Weights of a small transformer language model: 11 layers.
Each number is 128 + 24 x the weight over its row's rms, rounded and kept within 0 to 255. Layers, rows and columns count from 0. The size above them is the row's rms in percent of the matrix's.

# layer 5 attention value, 128x128, rms 0.51, rows 36-63, columns 0-63
size [108  99 122 102 108 110 113 112 113 106 106 105 119 110 110 112 111 109 108 102 118 102 102 111 106 114 111 113]
[[109 138  67 110 180 140 126 151 138 135 149 163 104 195 156 123 155 159 134 157 190  94 121 147 136  87  99 140 137 148 141  92 108 140 148 100 131 127 148 110 144 125  96  81  95 123 125 159 134 135 137 138  90  91 107 139 155 163 155 113  90 153 127 105]
 [138 128 171 133 132 100 152 129 130 126 166 117 115 142  89 112 136 110  92  75 159 135 108 138 109  99 144 119 167 128 133 126 104 179 140 148  92 129 140 116 135 130 140 121  80 118 156 123 126  84  69 118 129 125 128 136 102 128 135 134 150 126 119 151]
 [151 121  86 150 151 145 161 120 138 174 130 136 166 180 144 128  84 105 103 122 126 125 151 104 114 127  77  71  96 127 156 145 126 110 115 125 105 145 108  99 138 140 130 151 193 115 108 141 127 160  80 123 113 148 143 149 162 145 172 122 101 143  96 126]
 [110 190 129 143 167 132 136 160 167 107 134 162 127 114 121 138 118 157 121 136  82 123 136 131 107 104 139 155 161 101 106 139 151 101 144 120 167 135 128 145 104 103 104 112 129 107 173  89 111 140 129 123 131 122 154 124 161 170 123  97 122 135  77 112]
 [130  91 190 135 102 140 120 177 113 149 154  86 123 113 128  93  65 125 169 113 109 122 143 131 110 112  89 103 126 133 164 113  98 123 119 173 107 144 146 171 137 142 121 108  97 158 126 139 136 106 123 129 126 137 149 119 107 152 120 114  97 159 115 129]
 [ 98 157 148 139  99 120  92 112 172 130 124 141 128  91 118 123 131 144 139 133 107  80 122 136 114 130 140 165 107 114 159 145 148 161 122 132 102 126 115 152 151 113 125 108 125 146 122 131 111 107 156 132 147 165 118  86 139 141 121 138  99 134 124 123]
 [110 139 137 128  97  92  90 145  99 149 133 143 157 107 107 164  86 157 135 156 143 139 117 109 117 127 151 152 133 132 149 114 125 155 166 112 101  77 106 108 122 132 107 181 119 148 118 144 135  98 132 131 125 102 141  73 138  89 116 147 124 110 134 174]
 [143 151 122 116 141 121  91 160 119 102 141 190 147 172 127  81 110 115 128 147  98 106 157 126 180 138 111  83 151 122 143  85 148  75 110 120 132 161 177 121 102 116 134 125 128 120  97 149 130 139 100 156 166 115 135 118 130 114 102 106 114 104 111 135]
 [104 111 164  88 169  84 144 134 136 119 119 123 106 133 134 121 133 110 144 175 121 127 143 160 104 137 103 129  89 115 150 118 141 115 136 123 113 192 151  95 156 165 124 135  88 127 133 119 113 164 101 164 140 138 131  83 115  84 104 102  93 144 124 100]
 [129 109 118  65 149 138 114 138 142  82 149 171 100 162 137 107 108 131 102 108 161 124 152 108  94 128 121 119 170 121 135 130 157 135 139 135 165 101 145 121 115 145 117 125 140 145 139 155 119 119 109 147 103 136 121 152  92 102 124 150 154  96 117  94]
 [130 196 119 164 107 127 127 153 127 148  99  68 140 121 115  92 131 117  99 137 180 113 129 154 108 173 112 126  98 133 136 153 166 156 162 125 146 145 116 142 114 102 145 141 160 122 106 171 122 158 144 155  82 124 153 112 147  88 145 131 115 127 150 126]
 [125 129 167 118 101 127 137 158 154 162 114  98 165  99 109 141 140 112 150 104 136 124 121 149 142 143 144 188 106 107 137  79 147 156 114 106 155 110 119 102 142 144 101 121 139 155 100 138 121 141  95 122 153 106 114 111 131 102 176 129 117 129 126 139]
 [131 158 171 132 122 107 116 188 163 110 158 121  93 122 116 108 168 123 109 127  88  53 134  95 129 131 116 125 139 129 108 158 130 110 150 151 138 123 149  98 120  91 109 103 128  82 173 135 172 128 128 111 119 109 144 109 124 143 111 107 130 155 145  90]
 [134 149 163 167 149 117 138 130 131 124 137 147 119 121 110 131 109 167 146 143 100 135  57 116 161 129 162 157 149  77 110 136 111 143 106 157  95 108 152 127 135 124 113 117 159 146 167 140 159 104 126 127 116 101 129 115 104 137 163 158 132 142 127 139]
 [143 118 110 149 151 115 132 151 107 132 151 141 142 111 138 125 100  81 102 143 152 126 116 127 139 143 103 168 139 139 133 105 135  89 122 114 106 152 162 117 111 153  94 174 118 129 123 190 146 135 146 159 128 125 166 129 172 139  94 139 102  82 104 159]
 [149 147 158 163 152 138 112 154 131 109 116 155 118 121 118 173 148  82  89 182 129 113 115 125 116 102 141  87 151 120 122 120 141 117 169  88 167 126 128 133 122 124 109 135 143 151 153  79 124 143 115 155  97  90  87 120 109 150 137 159 130 117 121 146]
 [138 145 160 143  93 135  94 110 156 135 134  80 107 135 125 109 152 104 110 139 102 141 138 160  90 142 125 141 102 167 171 147 155 175  98  98 116 161 135 154 137 139 136 109 136 112  96 131 110 121 151 153 127 136  78 109 123 136 141 109  89 113 108 128]
 [ 74 127 112 203 105 156 129  92 121 132 124 116 144  97  93 155  77 110 118 141 127 170  79 154 151 173 107  83 121 127 130 128 157 137 163 109 137 147 155 130 122 116 180 136 139 120 109 141 109 130 145 133 181 112 112  96 116 127 124 110 164 163 116 155]
 [152 143 118 168 166 150 104 136 173 135 131 144 150 132 120 148  98 114  97 142 101 144  92 122 100 108 142  90 162 153 108 121 139 105 136 131 142 133 119 130  77 115 130 113 130 137 177 134 133 153 116 136  99 132 102  81 148 150 155  66 109 133 135 140]
 [140 130 170 151  96 112 114 163 114 111 102  95 143 143 128 148 167 106  92 138  83 116 110 117 113  72 165 173 101  99 126 130 129 175 107 125 141  87  88 128 119 151  71 102 145  89 135  83 126 108  96 136 119 113 152  97 124 102 139 116 150 119 123 133]
 [160 131 147 125 118 138 142 144 160 115 136 126  93 126 126 141 102  93 113 137 138 185 119 143 143 110 126 133 125  96 126 123 154 104 140  94 187 124 168 122 152 139 136  93 133 163 103 143 134  98 133  91 130 133 152 164  96  99 129 166 118 138 129 150]
 [161 104  67 107 121 177 128 113 112 150 141 159 120 137 108 150 146 123 113 131  94 160 157 113 180 144 120 156 107 121 131 130 121 119 115 129 143 106 122 178  98 169 120 118 116 161 118 144 116 145 100 179  72 121 181 121 153  87 123 145 144 103 144 161]
 [129 150 130 117 138  89 115 131 115  78 102 106 110 110  94 123 127 144 150 125 161 154 182  90 164 119 169 110 145 114 183 108  96  91 122  94 132 128 153 136 118 133 135 126 178  98 153 112 157 164 118 143 147 139  86 153 148 160 127 117 147 162 108 147]
 [125 164 120 105 139  96 118  98 162 132 125 124 140 121 108 113  97 128 117 173 180 114 120 107 117 153 155 105 138  99  94 122 139 164 118 118 146 115 114 174  95 133 138 170 162 134 150 155 123 156 144 156 121  91 144 119 123  97 164 107 121 143 133 147]
 [138 158 148 151 104 139 141 111 119  74 130 127 109 125 151 131 187 134 110 127 109 131 142 128 132 126 152 149 173 172 143 164 194 110  99 111 139 126 143 154 128 136 142  84  87  99 130 126 110 127 100 135 142 131 130 160  75 154 145 123  95 176 123 118]
 [137 118 152 120 117 125 132 138  99 121  97 105 127 146 134 148 148 125 137 139 112 128 108 125 129 141 122 133 127 126 132 153 139 104 151 116 112 119 121 129 112 124 163  97 103  77 122 125 152 119 120 136 112  80 161 153 152 106 101 116 128 150 164  93]
 [118 156 118 118 121 179 109  96 154 152 148 151 167 115 118 131 146 115 152 139 120 123 157 178 130 107 141 159 121 124 118 119 127 171  75 118  94 181 133 114 131 130 145 104 137 123 120 111 110 148 137 130 153 136 152 134 114  84 161 127 158 132  57 146]
 [134 128  92 130 135 137 142 130 154 112 136 137  92 150 158 118 161 130 134 158  93 175 113 129 144 127  75 117 101 167 106 123 156  90 135 111 147  95 182 116 132 102 112 133 126 134 131 128 141 152 149 111 170 120 104 141 119  75 126 157 129 142 112 143]]
# layer 5 attention output (transposed), 128x128, rms 0.405, rows 36-63, columns 0-63
size [113 101 118 101 117 116 111 114 115 108 109 100 116 107  98 110 118 117 106 100 127 113 110 115 108 104 114 109]
[[108 184  85 137 109 115 137 155 152 112 124  86 121 175 102 122 150 102 129  61 156 123 125 143  95 107 128 124 115 125 109 119 137 102 159 112 111 111 213 142 157 117 117 154 127 142 144 123 173 166 157 109 140  74 153 118 146 120 130 132 150 132 141 172]
 [138 101 155 156 133 141 137 129 140 117 126 140 103  98  95 145  69 107 156 139 114  86 141 135  98 141 147 132 142 141 127 148 134  99  94 127  97 180 142 122 180  97 156 118 130 125 121 118 132 131 170 106 127 136 100 125 114 146 109 139 127 106 113 127]
 [140 132 176 179 159 143 139 107 155 106 160 137 118 109 135 103 101 122 152 111 163 144 152 155 123 123 146  84 135 105  87 133 127 163 173 121 143 148 139 155 127 152 128 129  91 134 132 118 164 118 105 141 149 163 127 145 114 141 171 128 103 114 120 112]
 [123 165 154 112  90 129  76  94 146 119 104 128 130 117 114 156 114 174 121 126 113 117 127 110 147 133 149 111 127 124 100 160 141 132 112 154 136 142  99 112 102  96 106 142 130 150 137 108 111  81 112 129 146 152 114 126 165 127 141 124 113 161 117 131]
 [125  95 134 149 163 129 132 159  51 139 167 126 139 118 109 114 132 167  98 156 170 123 133 121 120 131 150 133 100  67 123 131  82  91 125 148 128 107 113 101 117 106 102 132 166 156 152 160 164 116 109 144 161 126 127 123 117 161 107 134 125  99 152 120]
 [137 122 161  82 111  83 129 137 119 141  97 102 122 111 137 117 135 141 131 153 113 115 187 128 124 132 142  98 157 158 130 142 131 118 111 103 162 166 120 112 127 107 140 111 167 112 113 108 180 116 142 119 125  84 124 160  58 121 106 109 129 106 145 106]
 [107 115 129 115 138 110 128 102 119  98 150 101 133 114 148  91  97 143 168 149 141 107  92 139 136 122 142 125  95 131 102 156 134  93 129 116  95 142 103 118  86 121 102 113 162 152 125 116 138 157  98 114 158 179 136 128 153 127 105 131 117 135  93 111]
 [155 129 175 128 135 120 141 107 167 104 125 140 149 141 142 122 146 114  95 125 129 151 115 109 117 134 173 110 114  99 131 116 140 141 157 131 116  74 105 120 107  90 136 140 113 146  94 197 118 154 117  79 125 133 103 142 132 150 156 114  75 121 145 110]
 [151 118 110 162 112  97 176 102 128 139 158 188 164 103 139 125 178 135 159 122  96 163 131 137 122 148 146 146 134 136 126 124 131 123 146 129 172 132 116 123 116 111 139 131 120 158 131  90 152 137 118 106 136  55 138 159  82 169 156 140 130 136 120 155]
 [175 149 163 121 134 131 120 162 150 164 134 124 120 140 112  98 139 138 128 116 156 126 125 110 118 138 123 133 162 136 133 116  86 119 141 109 126 135 150 107  76 135 127 150 116 141 118 117  99 185 113 114 127 128 126 135 145 123  72 188 141 107 132 111]
 [113 153 116 129 134 143 106 126 112  84 138 120 162 163 142 171 141 104 120 126 124 152 186 136 151 143 127 145 104  62 143 109 140 151  94  97 185 127  80 143 129 125 129 113 120  94  89 112 128 144 145 129 130 122 146 150 129  90  90 136 133 106 137  82]
 [150 152 128 139 139 128 131 126  70 140 153 179 117 128 181 102 118 114 138 127 138 140 119 143 134 160 138 123 102 119 139  94 106 134 146 122 131 139 164 124 130 163 135 163 125 128 116 145 148 134 128 129 149 104 167 107 104 133 114 127 118 189 103  85]
 [148  98 135 138 141 127 113 170 137  82  98  92 137 132 145 113 151 112  95 145  99  92  79 164  79 156 157 127 148 136 128 151 140 120 107 109 172 151  84 138 117 134 151 144  91 139 127 181 106 145 131 110 140 129 136 114 116 153 100 108 103 120 167 182]
 [123  83 134 134 129 135  98 109 161 125 104  94 117 148 119 131 102 128 159 127 103 117 121  93 123 127 132 138 113 183 178 129  88 114 167 151 140 123 127 153  98 153 127 120 132 133 113  83 123 140  72 213 109  95 105 150 156 177 121 127  67 151 133 148]
 [115 135 184 171 186 140 143 103 106 149 127 114 153 168 133 113 166 173 135  99 133 129 147 140 165 155 136  88 125 137 112 139 106 113 125 137 134 139 102 112 148 104 103  88 167 122 129 109 145 141 157 122 133  90 138 116 119  94 157 147  96 160 118 135]
 [116 140 118 116 101 145 114  88 147  75 120 206 153 146 120 114 116  98 190 138  95  91  86 157 138 110 150 121 138 130 159 140 115 109 120 140 124 132 145 159 102 103 141 146 146 112 129 107  85 105 111 118 129 127 123 124 155 115 137 129 121 122 152 128]
 [ 98 119 104 113 146 136 135 110 108 102 111 187 130 130 126 140 131 151  98 124 125 193 130 134 119 124 120 163 133 117  94 138  89  89 100  94 211 104 146 121 201 117 164 166 140 119 154 117 124 129 136 116 176 162 116 156  84 152 153 139 103 141 159 144]
 [170 117 164 136 187 125 148 120 111 112 130 134 195 114 117 131 120 134  90 116 114 139 163 108 102 150  98 154 143 143 120 122 128 150 113 113 106 127 142 154 126 125  90 150 118 148  86 152  93  80 148 120  82 140 127 163 138  92 124 134 140 108 144 120]
 [152 151 169  99  99 156 106 151 178 114 129 152 138 166 141 147  97 125 142 143 169 171 139 191 115 108 117 121  93  87 102 145 155 130 117 155 142 118 121 169 136 135 115 121  80  95 159  82 135 115 119 133 124 134 111 132 144 138 136 144  87 128 171 126]
 [154 125 136 129  92 146 100 127 121  91  97 140 175 114 146 157  89 153 162 118 126 121 111  86 156 137 105 135 175 123  89 116 123 123 115 141 101 112 122 189 152 145 192 136 135 148 106 142 169 132 111 120 140 104 143 143 137 124 110 111 124 212 132 180]
 [ 76  99 149  81 109  76 129 128 125 132 156 153 151 135 112 111 155 148 120 138 135 112 162 128 120 161 142 130 146 130 136 120 146 146 109 139 142 130 116 142 129 120  78 148 127 120 130 140 138 119 157 110  76 170 108  99 144 107 156 152 138 199 136 122]
 [149 104 141 119 113 126 170  90 114 167 144 108 159 120 142 179 117 140 154 163  94 172 106 122 112 129 106 125 109 157 138 178 115  98 107 112 136 168 137 146 134 146 135  99 155 109 154 117 144 127 159 148 156 126 145 129 162 150 133 155 149 123 137 139]
 [ 92 152 145 107 146 141 107 145 133 161 161 133 120 142 129 151 133 116 151 123 106 123 147 133  82 130 104 134 100 138 103 105 146  97 127 151 125  97 124  94 145 117 165  90  84 142 132 163 173 123 149 109 158 101 142 130 147 136  98 155  84 101  97 151]
 [183 141 104 179 124 101  97 125 182 115 164 127 130 145 126 125 105 145 131  87 148 170 166  86 143 114 130 150  90 110 144 119 156 130 112 125 122 144 145 135 162 113 126 112 138 146 131 115 119 135 134 173 134 164 138 121 121 117 114 153 112 120 106 150]
 [100 160 131 100 109 177 136 130 105 147 138 125 111  97 135 102 119 131 139 153 112 111 135 107 108 118 121 165 136 142 124 141 103 118 101 121 162 131 163 103 146  82 133  90 112 116  77 151 105 128 118 130 123 123 123 134 163  88 119 130 147 128 111 111]
 [119 110 113 106 137 114 174 159 139 153 169 110 131 166 163 148  97 157 134 136 116 146 107 117  91 164 118  97 158 117  95  91 115 126 122 101 160 107 131 174 145 110 119 139  77 125 124  99 122 144  70 128 131 131 171 119 149  90  95  82 114 104 134 126]
 [129 133 149 118 123  96 116 142 129 168  85 137 151 120 144  98  83 133 118  91 106 120 106 139 133 122 126 171 129  84 137  70 129 102 107 127 127 155 147 151 138 113 129 143 163 136 149 154 150 135 117 140 151 114 102 146 114 125 148 116 124 117 107 103]
 [127 152 126 125 144 100 168 144 127 115 116 153 106 129 172 150 166 129  95 164 110 117 158 187 102 138 111 144 134 126  86 108 136 128 103 154 121 103 107 116 157 138 143 140 172 147 129 104 121 122 101 159 120 138 125 112 209 120 111 123 140 113 117 122]]
# layer 5 attention query, 128x128, rms 0.339, rows 64-88, columns 0-63
size [ 99  89  99 103  99 100  84  96  83  92  97  93  88  85  88  96  88  91  90  90  88  79 106  84  86]
[[130 145 138 122 122 176 124 154 129 145 255  74 134 152 102 119 125 167 120 164 149 134 123  87 134 144 132 146 182 122 138 104 109 103 163 148 146 125  99 110 143 149 115  81 135 155 128 129 116 124 142 107 118 151 125 146 125 126 116 156 154 170 134 138]
 [ 86 114 123  95  92  87 180 141 115 114 134 164 142 105 105 138 128 131 135 151 128 135 142 137 125 125 138 156 102 159 121 108 103 104 128 153 124 167 129 110 104 117 170  90 115 186 115 121 144 147 135 155  98 111 143 110 136 144 178 110 147 138 108  90]
 [156 117  75 103  77 101 154 128 109 140 133 107 126 142 135 100 166 144 150 127 114 108 154  84  83 134 106 110 200  89 143 133 148 117 144 172 105 147  73 132 115 165 132 108  81 161 112 139 115 113 140 133 107 156 150 120 136 133 161 142 131 132 192 130]
 [112 149 136 142 110  83 152 143 104 132 102 150 114 101 121 108 110 163 106  87 125 185 170 124 134 107 102  96  85 109 149 147 124 133 136 125 123 167 133 115 142 128 160 161 121  98 119  89 157 116 134 136 106 110 127 109 115  96 147 156  88 100 145 119]
 [165 149  82 124  77  77  98  90 157 128 109  95 138 120 127 122 140 164 118 137 123 147 166 147 115 109 124 136 176 127 164 116 113 115 108  95 143 124 138 137 122 131 137 118  99 112 151 129 136 129 147  97 156 143 118 150 146 105 148  97 118 104 125 139]
 [ 92 163 120 122 116 106 145 163 105 150  69 150 133 117 133  95 100 129 108 103 113 161 140 116 148 120 117 126  89 123 122 132 140 137 142 145  90 175 146 132 123 156 142 135  94 112  80 115 151 102 128 111  92 113 177 135 150 135 161 177  80 115 160  94]
 [188  91  75 172  81 114 128  62 124 130  69 110 128 131 147 166 137 132 132 128 152 147 130 119 125 130 114  95 143 108 140 116 134 117  95 151  78 105 122 139 160 126 157 131  75 136 162 139 150  93 109 124 122 113  96 137 134 111 119  98  99 126 154 115]
 [ 75  96 142 135 136 143 159 193  50 104 150 141 129 141 160  98 121 112 111 126 105 137 128 113 146 115  99 151 106 106 163 141 152 150 151 102  89 132 153 126 128 145 146 128 119 122  82 154 122 129 113 144  97 137 144 135 153  98 122 121 146 140 164 107]
 [ 96  66 165 166 143 169 164 169  83 137 164 125 140 150 100 149  97 106 121 122 123 118 124 157 118  95 165 116  92 122 135 120 157 151 141 139 129 115 139 131 119 111 107 114 131 121 116 136 113 133 171 115 113 124 147 144  87 152 143 138 157 137 138 106]
 [163 154  95 109 151  95 112  61 177 173 105 121  93 104 144 136 185 117 131 127 139  79 123  99  98 156 116 122 127 132 140 100 104 153 102  95 134 145 112 160 111 116 107 143 171 139 181 141 124 114 123 124 152  98 110 106 130 121 159  91 138 141 144 150]
 [146 103 107 200 113 145 162  69  98  95 102 126 153 149 150 171 140 166 153 111 146 158 123 137 124 121  88 128 118 138 114 140 112 128  98 131 114 126  91 124 164 173 151 181 112 140 150 175 125 113 115 107 114 138  84 135 130  98 117 108 122 138 143 153]
 [121  97 154  90 154 110 160 145 116 150 149 107 157 133 137 105 148 120 142 137 115  78 127 147 145 168 117 113 137 141 102 129 170 179 141 118 152 213 127 146  65 114 131 128 134 118  95  86 152 148 128 138 131 123 147  98 108 190 132 141 153  93 114 153]
 [ 60  85 186 146 126 182 195 164  67  93 156 121 133 169 145 127 106 119 134 138 101 111 131 148 131  99 144 150 103 136 115 134 148 152 129 134 148 105 150 138 118 142 124  89 129 143 110  96 148 137 145 139 138 117 165 127 101 157 125 121 159 117 159 123]
 [159 140 174 120 159 176  95 105 144 154 124 138 151 114 129 127 132 154 138 103 167 114 157 126 134 108 111 106 103 143 127 105 142 130 139 115 134 167  97 148  97 139 112 104 159 128 133 133 121 119 128 106 150 121 103 129  62 139 127 147  78 117 120 118]
 [162 139 121 135 111 160 140 142 157 151 124 163  99  97 140 121 144 103 106 138  98 170 123 156 146 124 116 162 137 182 134 145 136 168 166  98 112 124 123 166 138 161 141 124 121 157 138 107 160 131 110 127 113 126  93 176  76 118 129  79 111 128 167 114]
 [ 81 170 147 104 158 174 130 156  86 153 146 160 122 165  99 155  90  87 117  93  96  99 158 133 137 100 137 147 103 138 110 114  83 137 128 112 107 107 155 112 136 135 103  79 118 138  87 143  97 140 128 159 117 155 148 156 113 138  94 139 134 131 135 122]
 [169 167  86  82 141 132 119 125 131 117 180 125 109 133 114 153 133 113 116 109 130  82 136 118 109 152 124 115 118 120 152 161 159 128 134 162 113 143  79 129  95 119 151 131 116 160  92 134  86 119 139 108 133 124 148 155 168 135 141 149  98 122 129 138]
 [ 95 165 145 159 144 155 152 155  91 110 156 156 119 123 133 173 114 139 112 138 141 156 147 121 141  86 103 148 136 167 128 123 179 107 127 123 130 116 152 117 173 125  99 114  87 138 122 114 112 114 108 117  77 135  80 149 171 123 149 117 148 117 114 148]
 [168 108 107 113 122 142 134 104 179 127 113 137 107 132 112 127 125  95 135 153  99 118 111  78 128 158 131  88 155  78 109 133 172 161 144  99 128 129 157 140 122 128 177 110  94 125 128 101  87 125 121 193 161 121 109  86 154 199 132 111 141 137 159 175]
 [ 99 160 104 140 167 154 146  87 127 120 162 151 159 108 120 130 127 145 132 133 141 101 123 120  99 142 125 132  95 171 108  91  70 109 128 113 153 104 150 122  96 137 116  99 160 117 102 174 119 131 192  92 150 102 136 122 117 122 103 115 119 119 139 101]
 [124 200 113 162 100 109 135  96 104  81 139 157 130 115 151 177 121 167 117 169 139 161 122 159 141 134 145 150 119 128 134 150 121 125 160 139 116  94 137 130  88 133 146  86 103 176 139 145 132 152  84 105 130 119 131 133 134 120 113 163 123 125 122 118]
 [128 153 106 106 128 125 114  91 166 161 117 127 140  85 162  99 142 118 145 150  90 134 148 150 136 136 115 126 191 133 154 115 128 173 164 122  95  82 129 116 159 113 118 168  81 139 120 146 150 139 117 134 142 158 140 130 168 140 123 162 126 130  85 153]
 [ 74 157  81 112 123 114 171 114 118 138  96 104 101 156 118 115 128 131 139 112 118 126 110 108 103 106 135 127  91 114 137 131 147 140 154 129 114 131 108 137 159 119 138 140 129 112 117 147 113 145 153 133  81 140 133 144 113 147 166 105 133 159 168 111]
 [120 144 121 147 135 113 101 163 141 161 106 164 141 175 141 134 104 131  79 137 146 169 119 101 162 119 149 126  93  94 159 107 120 136 124 123 117  99 144 135 110 168 127  93 122 135 151 134 105 134  91 156 121 122 135 119 173 120 159 149 127 130 156 115]
 [ 76 174 162  77 158 120  97 136 131 124  89 110 113 106 100 103 134 109 157 146 147 130 107 167 158 128 116 115 168 140 137 123 134 147 171 135 152 164 110 139 108 126 135 179 134 131 105 151 139 121 159 108  98  99 165 111 124 131 118 108 168 135 117 150]]
# layer 5 attention key, 128x128, rms 0.348, rows 64-87, columns 0-63
size [ 93  76  92  85  86  78 112  63  84  70  84 126 132  71  84  81  82  90 107  78  95  85  95  86]
[[120 139  98 130  91 116 150 141 164 132 146 132  98 162 131  92 105  93 143 109 148 163  97 138 131 137 155 129 142 126 131 108  97 109 106 138 102 116 112 123  78 122  80  95 130 163 136 149 157 127 167 128 124 145 160  96 127 104 171 126 139  72 126 114]
 [ 98  60 151  88 171 161 114 156  87 135 168 126 120 155  99 124 119 150 140 131 113 109 107 124 125 120 132 122 166 128 109 130 132 101 154 144 122 116 127 111  86 119 114 119 149 124 115 126 143  98 107 124  95 129 149 104 155 121 120 162 101 103 167 146]
 [163 148 110 106  96 129 123  84 172  49 123 158 132 149 166 145 173 113 114 144 160 161 151 129 126 122 142 145 110 141  85  99 104 137 114 149 113 108  97 157 106 164 143 131 109 147 116 147  93 153 102 145 166 129 124 148 111  97 118 113 132 149 131  81]
 [180 185 122  83 128 113  89 106 125  82  86 135 188 144 159 190 147 152 108 180 125  73 161 110 136 138 159 133 129 152 138 122 126 129 141 152 131 108 135 136 134 129 188 109 117 130 136 107 134  95 120 159 132 143 127 131 137  91 140  97  94 159 133 173]
 [181 159 119 115 134 141  75  86 155  85  58 170 129 115 156 181 188 153  94 128 126 122 124  91 127 144 151 120  97 133  93 117 125 150 126 150 131 122 113 123 171 151 161 142  93 137 158 128 113 146  84 137 142 109 102 140  94 100 132 131 116 147 162 135]
 [184 149 144 120 119 129  72 127 148  86 104 138 149 141 153 156 132 151 108 168 135 132 150 145 117 147 162 118 112 166 149 116  92 140 113 119 173  95 118 169  95 123 143 106 146 134 130 142 136 135 119 144 156 142 184 154 103 113 107 142  85 152  99 113]
 [160 153 125 105 137 124  84  87 161  52  82 182 156 120 166 137 173 164  96 154 114 127 152  93 131 120 151 179 135 131  94 125 105 133 166 148 123 133 108 165 147 171 160 132 115 166 149 156 110 135 111 126 150 157 121 150 105  93 130  93 105 176 139 118]
 [101  99 169 147 128 138 143 124 168 132 152 142 138 145 201 138 105  89 145 159 102  99 141 131 149 139 100 133 159 124 121 133 114 163 121 108 131 136 125 147 114 140 163 111 120 143  81 140 171 145 133 141 124 127 120 126 134 119 106 145 187 112 169 142]
 [103 106 184 160 158 146 182 143 130 103 166 103 117 143  88 109 123 105 156 127 122  92  94 159 149 119 114 123  99 186 128 143 117 116 137 124 142 126 126 131  86 106 107 134 153 107  75 102 115 124 150 107 126 150 134 160 150 132 108 120 159 108 112 129]
 [112 112 112 130 139  94 145 110 156 153  58  78 124 140 152 170 127 133 141 116 162 181 133 105  92 126 131 111 129 116 122 119 138 127  89 134 147 150 132 168 130 179  94 138 116 105 162 126 127 114 148 131 145 121  77 117  90 104 155  99 142 104 144 153]
 [124  65 127 153 152 126 153  96  94 142 105  88  82 102 150 135 154 149 131 110 126 179 154 144 107 109 110 139 134 121 111 136 146 143 109 170 144 124 132 146 188 169 114 163  90 144 158 106 132 102 132 121 135 106  90 111 146 134 160  92 118 112 157 143]
 [112 100 142 167 132 114 189 130  56 208 195  72 115 111 120 110 120 110 163  94 119 142 120 147 122 140  91 101 150 123 138 136 171 125  90 126 158 158 138 136 156 114 103 133 117 140 120 107 144 117 142 124  97 113 117 103 132 149 134 118 163  97 131 125]
 [ 97 109 170 164 142 134 166 196  69 179 202 103 106 111 114 106  93  99 147 116 112 118 127 130 128 133  95 160 131 129 149 142 147 119 109  83 128 151 172 128 134  75 135 133 124 109 100  72 154 101 128 129 103 102  97 128 164 152 111 121 148 102  85 156]
 [149 171  95 102 120 140 125 111 141 132 102 135 164 151 105 134 142 117 111 147 117  80 159  88 147 156 125 136 164 130 124  99 133 102 105  93 173 127 109 162 123 115 112 155 123 127 121 129 105  78 113 140 124 145 119 112  87 104  99 124 150 149 108 116]
 [143 170  76 112  77 140 131 130 166  76 116 197 159 175 173 147 114 121 181 115 128 130 106 126 170 126 155 127 151 132  93 157 156 114 152 129  91 118 103 135 110 122 110 126  89 178 115 156 125 157  83 139 150 159 179 106 125 149 105 149 158 143 134 115]
 [103 115 152 139 138 119 138 183 178 157 148 121 120 110 149 103 119 118 127 114 129 124 138 152 118 154 126 111 131 122 131 129 118 142 155 101 161 142 153 143  71  84 141  95 115  87 126  92 129 158 132 166 120 118 147 110 120 167 103 145 119  82 145 157]
 [166 112 155 118 142 149  87 114 145  88 109 159 150 107 125 192 135 109 115 102 150  94 122 124 120  99 155 139 179 118  98 138  60 142 114 162 122 140 143 154 102 152 135 109 148 148 129 147 131 123 142 136 151 143 196  99 143 155 115 103 109 141 145 107]
 [137 142 134 113 124 142 122  99  85 175 144 131  99 100 139 163 147 141 159 123 121  99 153 123 150 152 151  75 115 154 151 142 103 148 124 153 120  94 107 131 155 115  99 134 162 134 168  65 169 101  94 117 144 131 159 118 147 115 127 132 144 151 115 129]
 [181 124 123  96 127 130 102 117 179  86 111 122 144 136 151 160 162  99 112 163 167 130 153 117 104  72 141 131 170 119 153 128 131 130 128 132 113 130 102 145 115 172 154 136 187 152  98 151 123 179 174 137 179 154 168  91  92 130 148 127 138 147 119 129]
 [160  76 140 177 138 113 164 122 120 122 112 100 155 113 178 155 137 144  98 101 132 129 151 147  93 141  95 154 101  68 113 138 139 146 121 137 118 147 122 154 122 113 121 132 127  93 118 102 117 154 119 150 143 114 152 156 126 121 133 138 154 130 123 147]
 [139 142 126 158 193 135 149 172  76 155 177 131 129  88 131 138 114  92 151 101 135 127 103 102 114 119 129 173 145 128 115 145 144  79 133 108 112 165 134 124 173 148 103 138 131 126 139 124 135 131 154 126 109 121 146 122 158 165 125 116 110 103 130 113]
 [156 145 102 111 158 137 108 160  92  95 186 117  77  84 106 107 105 163 120 132 100 180 119 110 152 145 142 100 128  94 104 128 154  84 170 108 125  96 159 117 127 110 153 117 121 136 108  92 114 148 117 147 131  87 110 141 178 126 121 122 137 141 153 100]
 [144 115 150 160 148 139  90 182 132 157 119 109 147 139  94 102 104 143 130 152 134 130 112  93 115 152 129 124 101 119 139 153 128 114 105 111 134 131 179 101 118 115 162 153 126 131 133  89 155 112 143 135  87  89 169 124 193 169 115 150 124 120 115 128]
 [ 92 171 151 141 156 101 175 135 143 156 114 141 122 142 151 108 145  86 138  76 127 189 110 176 120 153 131 120 114 147 132 131 116  98  91 154 128 136 178  91 132 158 116 104  96 113 130 124  65 121 168 122 147 105 145 129 134 120 126 114 170 106 118 153]]